config = dict(
    num_key_value_heads=4,
    hidden_act='gelu',
    attn_scale=0.125,
    init='trunc',
    init_std_qkv=0.0244,
    init_std_up=0.0244,
    init_std_down=0.0,
    beta1=0.95,
    weight_decay=0.17,
    batch_tokens=131072,
    max_steps=4591,
    dataset='wikipedia_en',
)
Each number is 500 + 50 x the weight over its row's rms, rounded and kept within 0 to 999. Layers, rows and columns count from 0. Numbers have three digits each. The size before them is the row's rms in percent of the matrix's.

# q: layer 7 attention query, 256x224, rms 0.0733, rows 31-58, columns 112-223
# k: layer 7 attention key, 256x224, rms 0.0667, rows 31-58, columns 112-223
q31 095:422430567538516558494569439525522482543485547484507476484483501516533387499491515542419500548392465460487492530491429479502507511430508457526478570430457533456587475463447531477464482422453552470518489544399517563564545451518456542477567584442485525487429487470388548486564498518436476481469580451459573505560532537592441492486489533586
k31 098:451513561483491530495541456517371443464538544537453542484374450583523540474466452457551414508439449443570428487517491452573504503567542500462544468487559583535442550546476568497536424590562494464482475560481618568533506474493489545527465548436617447486485432433438515567442426583465537531473627577530474459453511489639546499479565539523
q32 087:542522497525495513417583500594507471466539558480531472492539499508546436535585509493449515459422449538542531440484483492456454516487532420508540486520423493493443431461564436455549508473484462384534541554590431528428566490548524460473496499539406470474460596588612506542532444479470560565513530564500488526430471458568474410420404530484
k32 092:574433412390502466445490495463520561568495511501555443547457508542519456511518504487478599506513553495451503550656513547486411447453522548539455504478372545493476486484498531488501514566542511468421526533542498464529474425495460520530400552440540516521395570466498503516425491434505449516558397509561477625504480517530542523520509469525
q33 100:529540512519491356560505416519499445424468577552471466415546501478485512564461492440530439519555513442483498450507556507374527582555476535484545469400542573567484485511394526449524507463465504588429537595498441449433572561533506437565434525485500550528499529526534451470588482495614487508415503380439511522507510522485479491570512523453
k33 098:423457572573431465612532545505500585460547483472545466578505449456504432462470562393427496461445407446547510592524555509502599459514427512556563403383561540518487444581517446486516470501505507513514475484512501429476504467495474563506506502486483522480551484538520389504525491572574517460444517423457462562440456487378565495478475507467
q34 095:489474504555532455479392499521513454413542500570485544578441373528455533553482496430435516576558474438468532541476456491522472499548617553471478387524482454562423522578524468504543535515495401515443488536458479566423529478512500500430466497477448541553567501547480474436391477457344455491438505538416573484478487488490517556493497618424
k34 109:473439517541496563519532512516628493539595487513541538463559573542472523487466392423432512530440476530539533537469461510492515447517515638488464427524509487528501461533551515416486483451499539514498410475589494463487531400629411574532428515444543454416525461509507485557573482481506571507522473387478501538424521510440460445507424568440
q35 092:529480500451490444580360463453528568531477494496511446503573476538569455508472463492453509653548539463446603517416502476466485432431466497538594418555553471533485570430545535459399419456383450514428481527608531405503475406550557544458494465441536519578521456485555488408563522534454430443494553565454485492556511509466468429479595533527
k35 106:545429551434525435479452497501498543575379508481468537451587515563485519506440395532466546523593534450485506538427534407505602585485550526452500404489471562611485465564547404534506542486488525426516431394580479426516472494526512484420451428502490468375592567599584485480429453450511480559442567554557516494381552494452515509439509516633
q36 096:468664484402481450489547471560546508471537481520541422564404491487435502553572529562550504505499471505477513521470434503540517471427467540531541516385555470514527420491479534519552573490582598540497547525547458452517473530451503556495478408538387472483505548553477390527472493445474560434478548477484513564478531514355536483555496462474
k36 095:446453528475517448423552471494507522518494605504472442526560460480450487570517509570539532542456453423484535519454491426515516510431486554569452604488561570533443494497487495564563546489559460499457537556489441560588473514407485508491392629539433441529501558520418499392593503444513524457561444520537444476498528461589422554539561508559
q37 098:610490513490498537413422430507503409406490504451542642469626482482496507622421473389465449491521502447538509478433510532457575467533552555425568485537449549466535526474578459491527570571467463418472488432406429494548546460558494420480491527549545563473534569501511509506485497578532538530472424509482436444450506581567435473534485454580
k37 104:551500427510521570508462521415539553628550477525437560564544494522463433509505503445427423526550506520465517499493479474515476504535472496435520460547498480553491415557444492602454487498474481606521407487490470425638578478425477528563435576522535534547450420423601441568564536467542527479389483408476493457482496603478458466555509557524
q38 101:423554464484501479529544433514464546569488519494497465513515451568520430511563571517538533504534460655477516497519491479516533564536533439526560420459516502524498490456523535418456515552493426519436469567475447487493470549548531526497513568545536507501479509519547494496546431378539459441483430472476579622535571386447526431542542531454
k38 102:505442428459494453478464452584512488538481501492614550571562507525493539398557502523439440481556493421533546576515539505491465470474489407546456509495538483530462471395467525532494537551501553548480538529530494482465437536447520528516463500469482438570563606571509459412423475419560486515410497550440501568505473510464498598441551503469
q39 098:515526537464524464601512651522457453516441492520452477501553509575413527494472524534600405495547508537471472490585462425488459481509537583556496582597517455506403571409632437487560473550412353507513563556477477447458446440384456507458464427458450547574404476541438462387464535520598444467474512513497470401492482445505538527566580559536
k39 098:557404584487482446441488527499533502583520514469552494508493480485500565512526501551509441526540546459491364546570508464603468567565452603437521562573530397479467403453560475484592494620476557475491446461470508533474411489598439505467471416549433514461487635491490446512578474499532514453576515470459514430504443512461497549486618573511
q40 095:547563438493598556480512503526540488497533417564514503585506490488476563510588592560464534526542582577506526470562498490489455554455493429468543493463467450525511412560538478433490552539469499540518593506573462484484483477489512501576527421527466536541506459526432507541448477433406443482521525497445422598464551488455572418461440505423
k40 100:498558380505512598437492495507484437438572575538413460449470411549528502493507521535529550547411557538489535530498494511468578479444563421499458513572536486561526601406521393576365453463466520442474518519587441559477501524519535483479506503438399531611348593477455598616506529556424532555535521547516535506462500499454529494500524533547
q41 092:502533575476477468506566539429515549502458500506465592492455549597520616609464528481557560421475463421523545466513485529490505507472415549615475409522497445526460512541516465513578535475459434522490534532514555499525546466586506552462525500432505501488522474459433463472520421439485386519530487471451538433482492644461434504464517568538
k41 096:570510561588519519557533535513539482476476429524478489350516599471525488598553499411479528376462501487405467519539458438481487507487453535532433398480544475465414448514595509513458524506529583481400559437515579432428476490452580519461600556524563476537445512490534432530546497490533586554505464465481456499496521483426541550587443524573
q42 099:440586407551552477558483468538541547483449532520493486491537476519495529586484610407447453482505477488438514396379516479468555494453530532489474467554478598436409532569436454482489466491510412515526457546442485439558476476508526423509546450464513448470548554349511519500501526433442510466504511486446477379504444596569547450595532484485
k42 097:517551491561527499550588411477507563503520483509603510428444563531490571465466448453471538578474505539491439457465432450476587563496637522523472545500410475400454504507423475534425438503532461517483437465603531470445484503449488538540507578466519444588499489439478511588478467421549516513529488501478460429511546607456502543524518389547
q43 100:496403526474481459485579403537467495593476498538420578491458529471476448580409380496459558479564451448489516488489541533552527482453546439422457508520506506581557620496578546548550415417450490484558506399524534478516469502491526482429513537461533493506599455518526579350536499543497484482482621530438497463502373480533578511476412501600
k43 099:527566496516471703554431445404527525517433612441529633425432533481493497429459486573528507563517480529445556437584543490540525528434547461465497516533494472485486563561513473497430432395428483506421493401467535510550474448442535441452526595538477545542557517528523515484476521559422442447492559513470514513522474466528561394498514523596
q44 099:455489486490575575470515584460590438518398530509470503402381480473502562566498482623515533400488456526460436525507540501525387581515499554492518616453543458428469560491496494511437535492491430396440499558578534520530522468450501431535536524496432522491450560466510490489506591447468518488392484462557399462523603524410523477544519512530
k44 103:547404443485526477454485470541506557424469520582526450448423505452567500418513576589457580495492541558489474543515453552472452478569543475442462539462557537518490491528491532562500496567578545563441529518517503636521475509383531434461428428438500490575475435547498536453491509404474410438555491472473478515576479499487445531504507446477
q45 106:524470381501575633459449519402434540520513524511411457473468489486428549612499524536520485478584571481461487394482405566432504596543510442505487492435467450403604493518514535510445491488533519499567548455455443524429546566543460523520622510590489422459528495503487525572579533526459561512460443624537542534481576531500516488498470529532
k45 108:486534427524553463432523418489493519501571574516560392581482465436537491525582553514531544517535478534391514511471539446489483474503420531570480424573486512437507525462498495543454515612470451531453443469541449515501468512528445553516519509424385477463463484513480460445605449420541527466483428514471525614522572441490505499431584473477
q46 098:521560434625490460455614553519527496452482424466506477484569467515591479496502527469402460517465473495408512471460554544419540521416496445522494473492448489537507445529433480504580564458459548474489518504490464528518614516393462517441427541452482350552563587488443511478535489511450522518517563487457462539484479473524542439486505592417
k46 099:510463539489519492526552525536479593428491505577502508501495475524558473513493468442543465557475499471505528561476519510530505463486453482467457488497551558583419448482539401470508488472446441628471460433523534482554470531623511534484567428474544538568521509509474496503517463450413483530415401596545465523418525493481516548469496441588
q47 088:471527449605541496576465451424395551525605480547534416464520545458431505529458461487436451426481468392514621538501557529479579484532477413533476547495476531499516420537417540461520548511524476520451521560590493482443517539499492541557530504480465408480438424450465529580465505314429492548489485487436465577448452487467495457560555510496
k47 097:531518498401522600438468510431516433573484489466594473480535487525594510522544506463476477479488609408474497501525501507530524549463486476506534520433536518560532432481570497504494407397448516531582533577526438436519518431519505538538504525429494436498436516548484501460442517632521539596500442522494488633485473526408609483485505505514
q48 103:497526537523540494551588463516574575484429487564558417555514534466454422405566526494541552492414452476443478524492481421493413484501570543560593452483532561507523463537520491468540494512563457523480420606590390636499489500482475530493434468573449538510415508454560485455471425517550426479436487448604414515581534451532555528519580455478
k48 102:508444477436502481473642460550465542551476488508467476457439417500467476489547410491513481532440509518413546532574542604574539435417455605433504520557613549517540436493486372451526579485544514454505442471531524471483496575369509566544519474578521576500503472472475571477433444512514462501574466482492466423505509461571519515405585519530
q49 096:534456497537562513512571553536553493511497512521524470499490409477555462442466473532545517475444466428474542609498526650440502492529522390534469502465533484502446461504536502532450593417544493487485434427573450573510551461485520399459521446528500493549379514504439551511480479506397573478564513507455462537545440498473539463523479504520
k49 107:454516457472534482488495577504527481417522474507547553497435454497501502453509502591483505532514410546526566489535585397424610447533458525472547551460508506452483444547500481491482504491434508496470501457541495507502473434533577463487488530572469573550324612522540527490475432437491388492505515521486469500458522481547533561567623409465
q50 095:553501480460487446561586438530444488542481457532566478481476485523436446496641435551479492467464527439518540499398486334502512435484605470534449545484440515599436583515506436493496564441524539561572523516540576518569480476573533442492542564496510381545473484468388508544492485426473487537456439590498536480565488465462542427573443591608
k50 106:459433565472423534541470502477532488473499467428543595486524522527517450561518437511464474488557557402457453477467526379538523525531430562584583498490474591527439531465585528464470564440542493525490548450548521448522536431621550540544466410549463559492604557512492505515418524429532480605466457463600471514526560540488473518496504517484
q51 110:482455517551517473506497499441453460447563529485396492435564417473478578550447525596518548439553485483550525546418517558482506506449525443547542490502496555509610567497539603534470486531539491497457556520559525476467477516531504454504477535399480507509435532520517561560500574454366559596439461522410493469446564511491478489489526486477
k51 108:532561444474581470435481512429446423480568420532529476516544491542516543465499525551562470496578528567480470540486578557537515509441492545507520498517466539524454448462537532487459454462401399531424460558527505416563496474498487522499553549529496397463439432524473567466535485530487451440458459509549498561481645535447484463475473586542
q52 103:438526502434549594422388511497474554576490511414429579456510490559530540601511465521476506455506536492480504532534501433487482533502457461452538484427532494468567508475493516447412447448509451436410475554494533505583565501549529421557540561509463509526517506451432434486528614527515531551438490549478588563425562513550463536522445525474
k52 103:532532520419544435584494425561533467451473445520480499460528465491458493553570532476380427546587500536441477466513415500478451507472456451533466502438589415535475499466538579427428482474413524571458585498485526520527424541475472478546522472484511484486518424414570538535549525478481438473554498539506453605565499500511482440497571479461
q53 091:464426554529464476559510558453515529541466364497520451514558457562493578456485485491433474573539559491457432503528410433406503423475576499430514514501490488492502422430526456478515466552551543411586448487433612513462579471504519494516546518461450479511476478393575454511466546529509596478460452505561528543368506626509460494469497563473
k53 091:584508537449572506432521371509472481540550439508481516495508431534490538507493592490524428496476560453478427471479552457570492500376534463516476475533551433511542433523501488515479567481570555496542494513506467543480547569439471507515500455493439430494503471504565529527451513494517509529483425541543536483463578506644530489554482468488
q54 091:465485467465558385565532392571474542471476509482548504346544537491515617492501462518549418505457445494434509574464461462572473533478536613476559430575555427523562554433526502518487497437466501510493557488537496504560542502561484562601426465484547360509496513470469541545380458546553485567562452439430512537503575564467511516464456537553
k54 098:579537482518471551501454553564525539570469424557540513432467469387485454495475554562447513494510522401527549472509368504553485537471473621572463473493475461487552626496496442473477496504551475481456580450434552590535508492486523487418471446542514403466476542469435531585475489550565505458534571513523461532428486416462453474528589487522
q55 092:497552523487494484534425409442544500466418452482453483490554470477584517505539434495597586555567525467514444556559541519522479485483500495422565468481429497553447491475489502511609461482408632562510551539539552509576473493487427547514563450474459543480458512528473449512592439534505429519442604577520547509585437483482508557471535458482
k55 092:511477524480451501539517513550534459394452404545418477544550443458588495545435485522520488421541437511428578447525504476539551509563564436539530485457490583569527544395538412510605514471466608512449509607527515545484573468544474385379500484540486513444473554557576486458482517519482503463545557552418550545510407424524529481546503484630
q56 098:603625515436554544534489402549581551559479446569489488572507416481506522507511492447473531521579468494498537538596537489533573508524629569478455471457562532530485479458495480464602513554511493582473482552431444501466503437424442497456524414568468456442491431594463464522435478458605540528533518474581481433499410487488528382523517452468
k56 097:484430517535405580463470450419572479539517572517477494480489491462516510480478535488526456481504426545504555476469464524504518542659433536501551555537551539467538529479527541464460592418554543485457472514494547502487576379519486544564487558569535574576459519557557504563547566495513657571497525453510449551486467542540525536464508469470
q57 111:469395456538476481432517477493467445490591380452468462432462579615598601588502422506503483453527492525491604530474455483502485602431393493483565556493424582522458559494446517490496476488507533515561556394476565397557479541573449462536449518437508411521474446477463567570515492534432531531493524600479599406462480475511446487482481546444
k57 099:563492525549547444469481535506462425434555461493564592440521520531517417546422505441468423485520517562502592521481477499499487546498451490528590541414540471458483582387492535543480524451561587502575524505579488522516563416431573474453561593510518451460514577489438507547574521501505547482438455526546562494502484430459581466591552438523
q58 096:562479473550521511558514507497504588472505521497509461530635477487411486556550533408523577505446430449411490490562485474458510499516484453537570455389473441558528466502461532495510539509567459535539490525450525396505482490523432483611452574526449467512510488455493406486496480471418551495532537462540531479560483470533463484430473523458
k58 098:567588497430501523427467536448446499463470453561493464542622503516537506462449496503451441568565499401549543470481553520541459551495526430464490421473519476558449503508502468589440571438558549557537537458537489473434497455412512538522565526475458495518530456515388445480434538611496475505539555438485386551418508521570580483466538443448